Part of a small language model's weights.
Architecture: no biases in attention or MLP, untied embeddings.
Each number is 50 + 10 x the weight over its row's rms, rounded and kept within 0 to 99. Layers, rows and columns count from 0. The size before them is the row's rms in percent of the matrix's.

# layer 5 MLP down (transposed), 768x192, rms 0.171, rows 130-201, columns 64-95
098:60 46 66 38 50 59 59 41 41 38 60 42 52 62 67 36 63 61 69 35 53 35 41 55 56 47 45 40 47 46 59 45
091:45 55 40 51 70 45 52 48 57 33 38 63 42 45 62 41 48 36 34 61 48 44 56 61 65 54 40 53 58 51 67 46
103:71 43 52 63 58 56 54 47 66 42 40 53 46 43 60 79 41 65 65 55 54 61 44 35 60 43 64 49 64 53 66 44
102:40 33 58 76 62 49 58 46 52 51 38 30 68 40 68 47 52 60 41 52 55 60 63 64 51 63 42 41 46 53 52 40
102:57 61 63 66 48 54 56 50 41 54 53 64 37 45 57 51 54 39 64 56 40 42 36 50 61 59 49 59 47 51 57 33
099:38 43 52 59 48 41 49 50 37 64 49 37 44 49 51 30 47 46 56 52 44 42 36 54 40 42 48 43 41 60 55 46
113:71 62 45 54 40 40 59 61 70 36 45 46 59 39 64 36 68 51 56 61 59 51 69 48 30 46 53 60 39 63 47 60
087:40 47 52 51 49 47 51 46 60 61 43 59 51 40 45 62 50 44 75 44 71 34 45 55 60 54 52 57 36 54 43 49
094:67 44 46 44 43 48 57 39 43 61 44 45 54 52 48 44 45 27 64 38 54 68 39 48 62 38 39 59 57 36 55 56
105:46 44 56 47 59 53 41 57 40 49 35 56 53 37 44 58 50 61 37 47 44 66 35 51 46 68 43 43 62 54 55 52
098:61 39 47 62 61 55 52 59 36 49 61 60 62 40 48 46 53 52 35 58 54 55 66 48 49 52 60 54 59 42 32 31
102:42 54 63 36 53 30 47 43 34 58 43 47 58 54 38 56 55 43 72 33 62 49 60 53 58 63 56 49 45 79 49 77
099:51 62 56 44 54 49 37 27 33 26 53 66 52 51 48 45 47 56 49 59 52 54 44 49 30 54 50 60 56 43 37 39
096:48 58 49 50 52 53 59 45 56 55 50 49 55 33 48 54 38 40 42 48 39 53 35 39 57 26 49 55 46 54 65 60
097:34 64 46 50 47 49 61 45 76 62 58 61 54 58 69 49 40 39 52 54 66 43 52 41 39 48 53 56 47 33 57 60
100:42 57 48 26 63 45 57 59 43 53 43 58 38 30 57 43 59 61 62 48 69 66 52 57 48 48 55 40 61 43 42 42
094:47 31 37 62 49 60 41 62 51 46 36 76 49 54 50 41 46 18 49 51 53 44 49 42 40 31 40 56 58 53 56 42
097:68 53 36 45 58 46 36 43 45 49 60 48 38 33 42 53 59 45 63 59 48 49 32 30 42 61 55 49 44 31 68 42
092:56 35 53 52 56 41 47 34 53 51 55 54 51 46 59 38 50 46 61 46 50 56 50 61 42 48 57 48 60 49 56 54
103:43 41 58 45 42 40 69 46 57 27 47 53 47 38 42 66 49 58 43 41 41 66 52 58 54 41 49 41 63 69 72 51
101:57 34 54 37 53 70 49 55 55 50 51 56 51 62 58 65 45 54 50 69 54 58 35 46 44 47 52 51 54 35 48 59
105:58 51 59 44 45 48 51 41 60 35 54 45 58 80 45 45 67 46 58 71 53 49 44 58 46 46 58 51 47 53 73 66
094:57 54 46 54 44 53 48 62 47 40 42 47 36 36 36 40 71 47 24 42 59 57 52 44 39 44 46 53 51 49 58 75
107:51 53 56 43 38 42 61 50 44 39 49 55 43 41 43 57 55 41 51 61 56 39 40 47 45 37 45 47 45 42 23 38
099:46 59 41 31 52 48 48 46 51 64 47 60 53 41 38 52 64 60 52 59 49 59 47 63 59 60 32 35 42 50 38 46
109:50 70 60 41 50 29 45 49 38 69 39 49 50 49 40 34 52 49 70 50 43 41 53 41 55 53 47 58 42 69 48 68
103:27 40 36 53 36 59 42 44 42 39 53 60 41 49 49 24 52 54 44 45 63 42 57 46 54 57 49 49 43 55 47 66
099:37 45 57 51 46 48 53 59 59 57 51 46 55 43 45 35 59 48 64 29 56 52 59 51 43 26 56 54 44 46 41 48
103:48 47 55 43 50 71 55 56 50 61 45 60 45 42 57 53 58 59 38 47 55 33 38 45 46 53 42 33 55 59 48 53
099:43 34 52 50 42 54 43 57 32 30 51 49 46 47 62 58 51 44 47 47 60 46 66 72 42 49 50 59 47 74 38 32
095:64 67 43 54 57 66 46 66 48 49 43 58 63 55 43 54 60 46 49 47 53 58 44 53 47 57 58 55 62 74 42 46
099:48 44 45 41 47 43 25 55 56 54 61 59 60 34 46 42 51 62 51 42 65 40 34 60 64 45 45 68 42 45 32 50
104:55 61 42 49 44 62 64 58 49 49 40 46 65 58 57 48 51 63 46 49 38 38 46 43 49 51 52 45 40 57 47 49
100:61 35 59 47 56 51 43 52 40 49 49 63 59 52 39 54 55 45 49 61 48 46 37 55 27 47 57 57 42 80 54 47
103:57 50 59 40 56 62 44 50 62 43 38 71 68 50 51 58 65 59 51 47 68 38 52 39 31 48 69 42 43 36 25 27
097:50 48 41 52 40 55 44 67 64 37 48 44 39 57 45 65 50 46 58 61 71 53 48 61 50 73 56 47 48 53 30 64
105:40 38 56 47 56 48 50 45 58 43 54 49 40 34 44 66 55 41 57 40 65 72 40 56 71 43 63 56 42 50 45 41
095:58 50 52 64 48 44 54 45 54 58 78 43 40 44 32 59 63 49 36 37 55 40 35 58 49 52 41 34 53 66 56 67
097:47 44 44 53 36 38 32 46 56 35 48 44 62 62 47 43 56 40 35 34 40 55 39 54 56 43 43 39 38 46 40 54
106:31 64 42 28 39 56 53 54 55 70 65 55 51 43 35 47 48 60 54 45 64 54 51 54 54 43 64 53 68 61 61 45
106:53 34 52 55 53 52 23 54 45 44 53 46 47 22 53 41 48 56 55 46 55 48 57 45 44 63 39 48 64 57 55 42
102:45 65 49 51 66 52 39 43 69 61 36 58 45 62 49 45 46 60 46 52 43 32 48 63 48 62 60 30 44 56 44 57
103:47 58 52 36 34 55 46 49 27 54 53 56 26 39 46 43 66 32 50 44 56 69 53 49 48 62 40 62 36 53 46 58
096:74 52 60 59 62 66 56 57 52 57 26 43 55 54 48 51 58 46 54 38 53 39 60 54 50 55 64 50 38 46 53 49
106:59 49 67 61 40 42 46 42 53 46 60 44 33 65 42 32 50 50 45 24 44 64 59 43 58 44 60 48 49 57 67 70
101:60 61 56 60 54 35 51 49 58 47 60 31 48 42 41 72 29 38 45 46 35 35 31 50 46 48 55 56 59 48 58 49
100:58 64 43 52 38 49 52 42 26 55 29 46 35 47 47 41 42 55 44 56 42 46 60 61 62 57 36 29 43 45 53 59
097:57 41 50 57 39 47 45 35 70 61 54 44 37 41 67 35 51 37 54 39 43 67 47 37 54 61 57 52 49 43 51 51
099:38 44 62 63 64 43 55 58 45 52 36 60 55 51 20 51 50 36 34 34 55 69 59 41 55 60 53 68 30 54 49 58
103:37 56 48 57 40 45 65 42 50 40 37 32 44 31 43 46 57 47 45 49 37 47 83 47 35 27 37 53 44 56 46 54
093:61 58 42 34 55 48 48 46 52 36 47 53 54 58 57 64 49 44 65 46 52 51 57 41 55 33 49 56 53 57 44 48
090:48 73 35 35 50 47 53 42 61 50 49 56 43 47 49 50 47 41 31 42 52 55 62 54 56 45 63 61 43 65 51 49
097:71 48 41 37 53 39 62 53 44 44 51 23 39 53 53 55 37 72 50 52 45 46 54 39 53 50 57 71 45 52 44 52
097:56 55 47 56 42 45 41 42 50 48 47 54 41 27 56 53 46 43 45 52 48 46 56 36 41 43 65 62 55 63 47 59
094:55 41 41 62 50 45 58 51 57 42 52 60 38 55 48 43 62 43 47 43 61 53 31 39 56 51 58 42 67 32 65 36
102:60 52 53 58 52 44 40 54 57 60 62 59 42 42 59 44 44 41 67 70 59 33 58 38 57 69 46 73 53 39 56 54
101:39 60 53 50 52 48 54 61 49 46 53 61 55 47 40 75 38 37 39 38 53 53 59 47 55 55 60 55 31 33 51 46
102:35 57 61 50 36 54 57 49 62 47 52 35 49 60 42 52 38 47 61 40 66 62 42 39 64 29 38 49 65 48 60 42
107:56 43 61 45 43 41 56 38 46 57 46 41 49 57 45 49 57 53 65 47 60 49 52 50 57 42 53 41 58 47 55 68
104:34 39 64 63 59 37 43 69 50 38 58 52 75 53 51 64 50 49 49 43 54 51 44 47 51 63 33 48 42 47 47 49
096:62 61 43 36 48 40 50 46 49 43 43 34 61 58 57 46 34 38 47 44 51 35 52 46 54 42 64 49 44 68 41 60
100:48 48 37 41 42 46 57 52 41 57 52 59 32 39 44 37 41 45 57 43 59 42 43 52 55 59 47 61 45 29 48 31
098:36 55 38 46 62 46 56 43 45 58 62 71 51 55 68 49 34 44 48 45 69 36 19 58 43 45 49 59 75 58 49 40
100:47 45 52 42 53 39 45 44 54 59 40 56 35 52 47 46 30 72 59 50 51 50 49 62 52 39 53 53 53 40 60 52
100:54 43 45 80 47 59 54 69 36 55 59 42 54 56 55 64 48 45 41 42 48 41 67 60 53 41 60 57 61 37 40 46
107:36 53 40 42 66 51 49 50 41 55 40 46 40 35 50 55 64 51 64 66 48 40 50 36 65 56 48 55 41 49 53 48
110:67 52 59 55 41 58 56 57 60 53 42 36 51 41 48 40 54 46 58 42 64 67 36 58 45 38 46 69 59 54 54 30
099:52 50 47 67 58 56 58 50 51 50 59 63 70 41 53 48 70 51 58 45 67 52 48 60 61 50 30 37 45 64 45 41
097:68 44 57 70 60 39 25 46 56 66 36 49 54 50 57 39 35 44 58 50 44 42 52 43 42 55 30 56 58 45 60 40
106:69 51 47 36 52 35 34 67 57 54 45 61 37 45 56 51 35 55 44 60 37 49 53 60 45 64 66 60 44 53 43 48
100:59 44 25 46 49 67 69 47 67 42 52 46 54 53 55 41 36 39 33 38 44 59 48 43 41 58 46 41 40 48 34 40
104:53 50 40 46 49 49 36 70 56 52 58 43 46 43 44 64 45 43 52 48 41 50 57 29 49 53 61 54 65 38 51 39
# layer 5 MLP gate, 768x192, rms 0.184, rows 131-201, columns 64-95
092:50 56 62 36 76 55 42 52 59 40 36 49 49 56 47 49 57 63 46 52 65 64 34 43 48 40 42 58 47 44 46 68
096:49 41 51 55 33 46 48 57 48 42 49 58 49 40 54 43 65 61 42 56 44 42 41 57 50 52 58 53 58 30 61 43
103:62 61 29 66 70 60 31 66 34 58 50 58 44 37 66 38 57 52 46 54 37 56 27 55 49 41 39 66 41 61 53 49
107:56 46 51 40 55 46 40 44 35 51 45 57 34 62 48 45 32 54 67 57 62 58 38 33 44 47 41 48 54 48 69 44
098:55 41 29 55 61 48 65 40 55 62 41 69 54 41 48 48 54 45 44 48 40 28 38 67 64 37 45 44 50 33 37 52
105:55 54 43 38 63 40 56 48 40 40 60 35 47 44 39 51 48 45 28 49 40 49 55 58 33 47 55 41 64 44 64 49
088:37 45 54 49 59 46 44 41 34 61 54 70 49 39 40 40 41 44 41 50 46 58 28 56 48 56 49 53 30 42 44 48
105:56 55 46 56 41 47 51 33 35 34 60 40 45 53 52 44 41 54 35 42 48 56 55 35 63 49 70 59 42 45 53 47
103:52 41 54 67 38 55 34 51 39 51 41 49 38 47 42 47 66 55 39 51 53 48 41 45 48 51 48 66 51 47 52 59
098:59 67 40 46 42 54 55 38 56 47 39 37 33 67 45 57 45 29 43 45 34 49 47 55 52 63 47 53 63 35 43 56
100:36 51 65 58 49 43 48 67 48 45 55 57 48 51 37 45 44 45 79 55 40 51 69 24 50 53 65 48 37 60 39 44
092:53 44 36 53 47 46 43 50 37 44 56 39 33 51 61 41 37 43 33 50 40 50 41 54 46 64 65 54 49 40 52 47
095:39 52 44 44 54 60 43 51 57 54 53 65 43 74 65 58 49 49 31 61 56 64 53 62 46 20 40 43 52 39 51 55
108:49 46 56 24 31 30 50 60 51 55 75 55 56 51 66 40 34 48 40 32 36 64 60 53 44 52 54 43 43 42 55 77
098:53 36 57 44 58 40 42 45 53 45 65 52 48 55 38 39 55 45 52 55 74 53 52 47 39 62 30 61 47 43 59 27
096:43 53 59 40 50 43 68 58 51 55 52 43 53 61 43 61 45 84 49 54 36 54 45 54 56 55 62 44 32 44 55 54
100:69 59 40 53 53 44 43 37 41 61 46 50 57 53 58 49 53 43 43 45 38 48 46 43 38 46 52 65 50 49 66 57
098:56 33 57 57 48 41 55 37 27 46 35 52 39 66 52 75 60 52 45 55 37 47 53 41 67 51 36 50 62 38 39 55
105:49 58 61 50 57 55 53 28 27 63 53 47 48 60 45 37 66 43 54 59 61 69 52 45 67 48 32 48 36 39 42 47
095:60 45 69 46 63 45 64 49 37 60 62 34 61 55 51 41 39 47 47 61 40 49 37 45 41 44 68 35 31 35 44 41
102:35 46 35 54 40 38 51 57 42 62 68 42 49 48 38 39 42 46 39 51 49 53 52 78 30 50 45 67 71 60 62 49
091:48 70 44 47 59 47 38 67 62 46 57 45 57 65 63 35 54 45 50 54 64 42 70 53 59 53 64 47 38 55 45 43
097:48 34 42 53 49 51 47 62 64 43 59 46 47 54 42 47 44 50 50 46 42 60 43 49 34 49 33 64 39 52 53 42
097:33 50 51 40 59 55 47 49 48 45 60 48 54 56 43 44 47 50 49 58 43 63 60 66 58 51 58 57 57 51 50 46
101:49 59 47 40 46 24 49 50 33 59 52 53 48 57 58 22 55 58 47 49 52 41 68 45 43 48 50 50 58 42 43 46
096:57 49 41 62 57 42 48 49 59 62 57 56 53 50 46 69 62 34 51 70 50 56 48 41 40 41 48 47 52 43 48 33
102:60 49 61 40 51 44 36 53 55 63 47 30 44 42 69 44 50 47 58 72 71 41 45 20 62 40 38 59 59 50 61 55
099:48 53 65 59 53 27 46 42 46 33 45 56 40 54 59 31 59 45 66 51 60 58 58 53 49 50 43 56 45 35 60 64
099:51 59 45 52 63 37 59 46 56 57 46 43 58 49 47 62 56 56 51 55 31 38 43 36 32 58 67 68 44 55 62 48
096:37 34 69 48 42 62 54 35 36 46 44 29 53 30 55 70 47 56 32 59 40 39 46 31 43 55 48 56 59 34 51 51
095:44 47 74 46 56 47 70 42 44 62 45 37 50 67 51 52 53 34 56 53 49 41 58 43 53 40 44 58 56 51 44 54
100:46 53 63 49 64 34 44 44 51 55 79 30 41 51 69 43 40 44 31 67 49 59 71 47 46 51 26 47 67 43 62 64
103:45 24 25 48 57 37 56 56 48 48 44 60 51 31 51 41 46 58 67 39 58 39 45 53 50 39 52 42 32 45 55 57
107:56 58 51 38 59 53 36 48 61 45 57 38 68 46 33 33 56 58 37 49 42 56 48 25 49 49 41 56 61 36 48 54
107:53 67 44 48 47 47 57 39 48 37 52 49 45 55 44 68 45 43 64 68 48 49 37 38 62 42 45 44 51 55 52 50
104:71 46 27 52 41 54 38 52 46 50 54 29 44 57 60 52 59 29 58 46 48 48 50 52 68 49 55 55 77 43 48 47
100:43 35 42 46 51 39 41 46 47 60 71 49 47 56 49 56 34 56 37 41 48 66 58 53 26 64 51 37 60 76 49 62
097:51 42 24 67 35 33 47 34 45 35 56 41 66 49 42 44 67 54 56 49 52 52 43 67 46 61 66 48 29 47 44 66
109:53 66 50 47 53 53 39 63 55 67 49 48 33 49 28 37 42 42 42 44 56 61 43 59 57 40 47 67 47 55 35 46
099:60 56 36 54 27 66 64 42 61 54 41 40 61 53 24 41 55 64 58 39 64 45 70 65 30 47 43 52 59 27 34 50
100:40 58 38 40 45 49 51 47 59 46 49 40 29 44 67 50 61 44 39 33 42 71 48 48 54 41 64 51 36 49 52 42
102:35 43 42 32 50 47 57 48 51 52 43 54 37 33 59 56 53 47 46 53 50 33 41 48 46 41 48 63 47 43 72 49
096:51 43 41 52 64 54 44 51 36 45 62 41 72 37 52 49 54 68 51 52 53 50 49 51 56 37 52 79 69 55 56 39
102:53 57 51 54 43 54 38 53 50 49 84 54 41 33 55 54 60 42 72 38 47 47 56 57 59 49 45 36 49 56 43 55
092:54 64 60 37 65 32 52 49 52 62 57 35 48 65 44 61 46 64 44 62 68 60 34 54 40 56 56 57 58 48 55 53
094:61 45 43 53 56 51 49 49 49 48 56 38 53 47 37 40 59 44 34 47 53 43 57 39 59 52 41 54 53 54 41 70
102:47 43 62 64 42 59 44 45 32 48 45 39 66 53 37 45 51 74 47 51 38 59 42 34 50 42 60 49 29 46 43 75
093:40 55 66 42 34 64 51 50 45 46 60 41 73 33 43 58 45 70 55 57 49 74 35 62 54 42 44 64 58 50 49 39
101:66 64 39 54 56 71 60 50 59 48 60 53 44 31 59 41 53 19 57 56 47 46 54 42 51 47 44 51 51 52 48 36
107:64 52 36 39 51 26 45 48 56 56 42 44 33 55 44 37 48 49 28 50 52 29 65 47 71 58 33 34 43 44 65 57
094:45 43 63 59 54 59 48 50 51 46 53 43 49 49 52 52 47 65 49 53 50 36 43 63 55 28 39 39 36 37 36 45
096:41 61 53 42 56 35 42 52 55 78 59 43 67 61 69 47 50 52 46 58 41 52 46 42 54 53 49 57 51 54 71 26
101:47 59 47 46 43 51 62 51 39 36 53 49 49 44 52 60 42 42 48 70 51 58 52 45 54 49 53 55 42 47 58 40
086:70 54 51 65 61 51 59 40 23 39 45 47 39 55 54 59 41 50 44 54 41 45 51 49 40 60 45 61 56 51 45 39
095:42 43 65 45 50 50 62 54 50 45 52 57 46 38 61 72 58 53 59 27 56 61 37 47 60 39 55 58 48 61 30 47
108:49 58 50 34 68 68 67 63 57 41 52 47 71 61 51 47 44 49 40 46 62 49 49 41 52 46 65 60 55 48 52 39
096:47 56 59 58 59 55 58 50 31 74 39 51 30 37 42 47 41 42 45 55 52 75 25 49 48 44 53 44 48 52 53 49
099:55 57 42 53 49 35 48 42 18 52 56 54 40 50 45 48 72 44 65 52 76 56 43 61 31 42 36 67 66 52 47 65
105:45 50 45 50 57 45 73 48 33 53 55 59 60 39 61 54 48 34 55 49 54 23 63 51 66 65 53 46 50 45 54 36
098:49 41 50 60 65 54 62 57 52 61 52 42 34 38 53 61 22 47 56 55 45 45 46 54 39 46 52 70 55 44 25 69
102:46 57 59 37 66 46 59 41 35 48 67 42 61 37 58 53 61 55 52 59 55 36 71 47 71 55 49 65 41 40 80 32
097:58 54 45 52 58 55 53 44 66 55 71 51 44 42 65 63 45 55 51 68 38 52 69 33 53 53 54 62 51 55 41 49
097:60 56 54 31 63 64 59 31 66 45 37 61 46 36 46 67 44 62 52 45 54 51 49 34 38 41 57 40 38 39 43 51
099:39 63 58 63 55 39 58 47 48 56 47 50 57 55 31 66 57 53 58 46 47 39 49 45 43 78 39 67 45 57 55 19
103:57 23 57 57 34 55 59 51 42 43 56 47 51 56 65 57 47 43 68 41 44 49 48 43 27 53 62 53 63 47 51 41
103:37 39 54 49 26 50 60 67 40 44 57 53 38 56 56 54 55 31 61 32 59 45 59 49 49 50 51 62 45 51 64 57
098:45 48 46 52 48 39 33 39 70 63 54 45 52 53 45 46 61 41 26 40 61 65 42 31 53 38 61 49 37 56 35 51
091:37 62 52 32 39 64 42 42 37 30 49 39 62 38 49 61 48 63 44 57 45 46 48 61 62 40 44 43 48 48 56 47
104:42 49 52 72 63 57 57 63 56 46 43 59 69 46 62 36 48 33 61 44 39 43 48 34 53 57 59 46 27 66 62 45
100:36 56 58 50 56 54 36 39 42 61 61 59 38 55 63 54 60 44 41 42 46 46 48 49 57 42 58 39 54 44 46 36
105:47 51 38 55 35 35 53 33 35 63 44 39 57 40 63 45 40 61 67 70 53 54 43 60 52 47 60 51 21 28 54 50
# layer 5 MLP up, 768x192, rms 0.186, rows 131-201, columns 64-95
091:58 59 45 53 47 63 48 49 65 45 40 48 41 62 64 58 44 67 59 41 39 53 49 50 56 45 55 59 45 45 53 60
101:53 67 45 53 51 33 36 48 44 53 32 40 50 47 48 49 53 63 49 54 75 54 39 51 48 55 41 56 46 41 78 64
102:45 51 59 61 55 54 51 54 52 62 60 41 54 49 39 66 57 51 42 65 49 24 52 61 48 48 63 53 54 52 41 52
099:60 54 76 49 56 64 48 60 43 47 56 61 60 49 44 40 54 40 37 49 56 36 49 60 45 64 63 40 60 52 63 47
101:60 58 61 41 38 41 48 55 47 58 66 55 63 47 56 54 53 48 58 51 38 46 41 59 37 43 48 31 60 47 60 63
119:43 57 58 45 59 46 53 60 47 54 52 35 61 51 79 54 51 60 59 51 39 37 52 59 54 56 72 42 30 43 50 47
095:36 44 54 59 57 52 51 36 59 58 58 53 56 48 52 37 44 48 53 36 45 42 48 40 65 29 58 34 42 45 62 30
102:52 57 45 58 59 65 48 43 31 41 42 49 40 52 36 59 56 55 45 44 33 55 60 49 68 56 59 61 47 55 39 43
106:41 46 63 59 67 52 49 46 44 55 58 44 55 40 61 52 54 46 56 59 54 59 53 47 61 48 44 40 39 59 54 61
102:58 42 65 56 49 61 52 51 46 48 46 36 53 35 38 56 51 41 42 60 41 64 59 42 42 39 67 61 48 42 67 62
102:66 55 51 56 44 51 63 46 62 70 42 67 50 49 59 59 42 56 67 49 47 54 42 30 41 38 43 48 55 41 47 42
092:39 64 61 71 60 72 44 42 36 54 29 45 57 63 56 41 36 36 52 38 37 52 35 50 37 64 43 53 36 42 56 68
093:39 45 40 53 47 50 56 60 40 51 50 65 53 56 53 42 44 43 35 51 58 58 47 52 54 40 31 44 58 55 40 59
103:33 47 56 58 40 48 44 56 53 54 47 71 50 60 68 46 51 41 65 37 47 52 44 47 55 74 42 39 65 28 69 48
099:47 38 50 60 51 40 48 53 57 53 69 51 60 44 34 53 50 66 47 50 51 40 53 49 58 56 55 46 38 41 43 37
095:43 69 74 47 50 59 50 40 52 51 62 48 52 45 37 46 48 44 49 50 67 69 57 64 35 67 51 55 36 41 44 59
095:66 90 62 60 51 39 67 57 45 38 40 45 74 50 51 52 46 52 51 47 55 45 43 38 48 49 62 63 38 45 71 39
098:49 44 60 56 51 36 51 56 48 56 44 22 50 62 59 65 50 41 49 47 28 38 38 48 46 41 51 58 67 48 50 57
105:56 63 51 68 66 53 47 48 45 54 52 56 35 59 56 59 51 70 31 49 60 45 60 55 43 43 56 59 49 53 47 54
098:58 40 48 48 49 37 54 63 50 48 77 29 47 51 60 55 32 54 50 55 72 66 49 43 53 53 46 44 39 49 45 54
104:51 64 36 62 50 42 43 49 49 48 58 48 53 52 61 50 67 57 36 43 56 51 66 71 30 49 46 63 33 49 49 50
094:61 51 44 46 54 67 44 25 47 46 42 51 32 44 38 60 53 54 32 46 46 49 42 53 43 40 53 51 71 59 36 62
100:58 31 54 67 55 49 40 67 56 58 44 61 47 50 40 51 60 64 53 41 43 53 44 42 21 27 30 40 46 50 73 46
096:47 43 47 56 61 62 45 47 64 40 55 53 52 46 51 43 30 61 58 80 48 34 53 52 62 45 66 57 56 55 51 40
106:47 58 62 40 48 51 47 55 36 44 43 51 51 62 50 55 44 39 43 49 50 51 52 68 41 36 46 61 33 22 39 57
103:44 46 56 51 45 50 36 61 55 51 52 67 36 44 47 30 38 42 57 25 36 52 50 54 47 62 52 44 41 56 48 65
104:47 69 53 63 37 35 46 43 42 50 53 62 44 72 49 37 37 60 57 44 49 67 43 49 60 36 73 53 43 53 53 44
099:48 41 39 63 57 58 37 69 45 54 58 43 54 47 48 71 59 58 60 58 56 45 37 45 47 35 67 56 39 42 71 57
099:41 63 41 51 43 46 46 44 59 61 61 62 61 53 38 41 80 53 50 39 37 44 59 43 43 43 51 27 56 66 36 44
099:71 49 55 46 42 54 55 59 58 53 47 74 36 65 38 39 54 52 50 57 38 32 51 51 53 48 61 44 59 42 63 58
099:48 48 39 48 51 49 46 56 49 65 71 40 36 52 52 43 44 44 39 39 49 66 43 37 34 52 49 54 55 49 37 44
100:42 37 57 30 45 47 60 44 52 29 55 31 51 44 55 50 41 45 37 59 45 65 63 50 36 52 57 37 60 49 55 51
096:55 59 42 59 27 45 60 55 54 44 61 53 49 47 37 65 42 72 56 57 49 46 52 59 50 53 42 38 52 56 57 52
104:61 75 52 43 58 55 52 49 60 42 39 57 35 49 47 57 52 74 66 65 57 48 56 65 55 35 67 41 61 49 35 50
099:41 29 51 49 43 46 56 49 72 36 59 41 57 34 65 31 57 50 46 50 55 55 54 35 46 57 30 53 39 56 48 65
105:65 60 46 48 41 58 44 42 39 63 48 61 59 44 53 56 48 57 62 60 47 49 52 52 55 28 50 46 42 41 68 38
097:56 53 53 51 62 40 34 58 45 64 45 47 76 61 58 63 45 53 52 34 62 44 59 34 48 38 53 45 55 46 48 61
091:67 49 42 43 58 47 62 63 58 42 42 49 43 60 49 55 41 66 52 50 65 49 41 55 77 41 58 70 53 27 75 46
102:42 44 59 50 50 53 33 48 47 66 66 43 54 52 56 63 42 57 68 39 52 59 52 44 50 57 48 50 47 48 51 66
102:57 46 47 58 53 51 44 59 51 63 72 62 50 46 56 64 55 49 29 34 31 54 42 44 46 57 46 63 49 41 53 55
100:53 40 35 55 57 54 46 41 60 49 52 40 48 67 48 61 31 60 43 21 40 29 39 72 59 60 36 41 38 41 47 59
101:45 55 51 33 27 61 60 61 52 46 50 36 42 49 44 57 60 57 64 51 66 66 37 45 62 52 39 38 55 49 58 52
095:60 36 49 56 41 43 31 40 48 43 60 53 50 43 59 44 50 36 65 35 42 62 43 43 56 56 63 34 66 46 50 46
105:45 44 47 49 51 40 58 36 33 40 55 37 26 32 45 38 48 35 62 53 42 53 40 57 67 43 69 47 63 60 41 51
091:48 49 29 65 66 54 51 45 48 49 55 54 39 47 63 56 59 46 57 43 22 47 55 50 52 32 37 38 45 47 44 59
103:51 58 40 57 38 43 38 47 48 56 52 70 48 49 40 45 42 58 60 38 41 43 55 43 45 49 61 38 41 54 56 31
097:46 52 65 53 39 45 42 46 51 50 48 55 64 40 51 42 59 49 47 37 57 57 50 63 60 64 65 51 36 48 46 42
097:56 37 37 49 50 46 53 57 37 40 67 50 35 47 47 50 61 72 57 50 60 43 51 55 66 57 82 55 44 39 58 49
098:48 49 48 59 42 42 57 38 48 56 34 28 38 48 43 42 53 58 55 48 32 43 49 33 41 57 47 65 45 48 37 65
100:44 46 49 53 44 31 40 34 54 63 45 53 45 50 43 40 53 54 48 50 37 38 58 34 73 56 44 24 50 50 67 41
088:70 41 54 58 59 58 53 45 44 42 62 37 57 64 43 78 53 56 72 55 51 32 46 43 53 47 37 48 42 33 41 50
091:53 54 53 44 53 74 52 44 46 34 68 52 54 54 55 45 28 23 39 50 49 57 40 54 41 33 50 22 50 34 46 59
099:39 52 56 40 37 44 34 55 42 47 57 42 76 37 49 58 40 59 52 51 51 58 63 68 36 41 66 45 61 55 47 39
097:54 52 58 48 50 49 40 42 46 62 30 49 50 30 46 60 44 50 59 37 49 41 53 43 48 50 43 65 38 52 17 45
103:59 61 45 47 43 48 56 40 58 62 47 56 52 61 46 54 54 58 73 52 43 58 47 40 55 56 60 60 58 42 46 66
096:59 39 57 59 43 51 63 68 64 50 49 59 51 40 48 63 48 46 46 42 48 50 61 45 57 49 50 73 54 46 47 56
096:64 36 64 72 68 60 42 44 59 52 68 58 40 42 75 45 45 63 47 66 48 65 65 44 31 37 52 54 64 49 72 55
103:54 49 54 39 31 50 35 52 43 48 46 57 54 53 44 60 49 65 31 47 51 46 39 59 59 54 54 64 40 54 38 46
105:46 41 34 56 50 54 61 63 50 63 51 39 54 37 51 41 63 51 52 35 69 48 69 65 55 55 59 59 56 55 54 57
099:69 71 44 58 55 53 35 51 47 52 54 44 37 46 52 48 45 55 58 33 42 53 42 52 56 47 58 65 40 52 42 40
099:36 58 65 67 67 52 60 46 56 43 45 46 43 46 38 61 58 70 42 38 48 39 51 54 44 54 47 45 32 38 60 55
099:44 65 48 64 61 47 59 42 51 53 34 61 43 47 66 43 52 48 92 47 32 43 40 48 62 36 55 50 48 42 43 63
099:45 32 46 53 40 33 50 81 45 44 43 47 46 60 48 48 57 53 48 56 15 39 58 46 47 39 58 41 41 57 51 49
097:49 27 51 62 62 52 49 55 36 59 47 72 48 31 74 41 39 84 46 46 42 48 67 58 65 42 53 56 38 61 41 48
102:51 48 51 49 44 50 51 55 55 63 66 51 54 26 42 37 57 50 38 54 43 51 51 43 61 53 72 60 69 29 42 49
109:29 39 39 46 60 69 33 32 59 60 52 57 52 60 54 69 40 41 54 61 40 48 60 62 49 28 42 39 45 38 54 50
103:56 53 42 56 56 49 66 62 48 52 49 47 58 57 60 36 42 46 38 56 48 38 60 46 39 48 52 47 52 42 46 52
097:52 50 61 58 65 41 55 50 41 57 42 46 48 65 50 61 58 36 39 63 40 57 48 60 55 54 51 50 38 52 46 72
103:42 46 56 28 52 61 39 39 63 45 50 51 45 74 52 44 44 53 47 45 45 59 57 55 46 44 51 44 56 56 54 57
092:49 72 59 47 36 57 57 32 37 63 68 49 31 59 56 40 44 54 29 37 57 42 42 62 46 48 37 44 42 66 35 47
101:53 55 67 49 57 66 55 58 68 46 39 52 51 62 28 45 40 29 47 45 59 62 61 46 55 70 63 43 66 38 47 58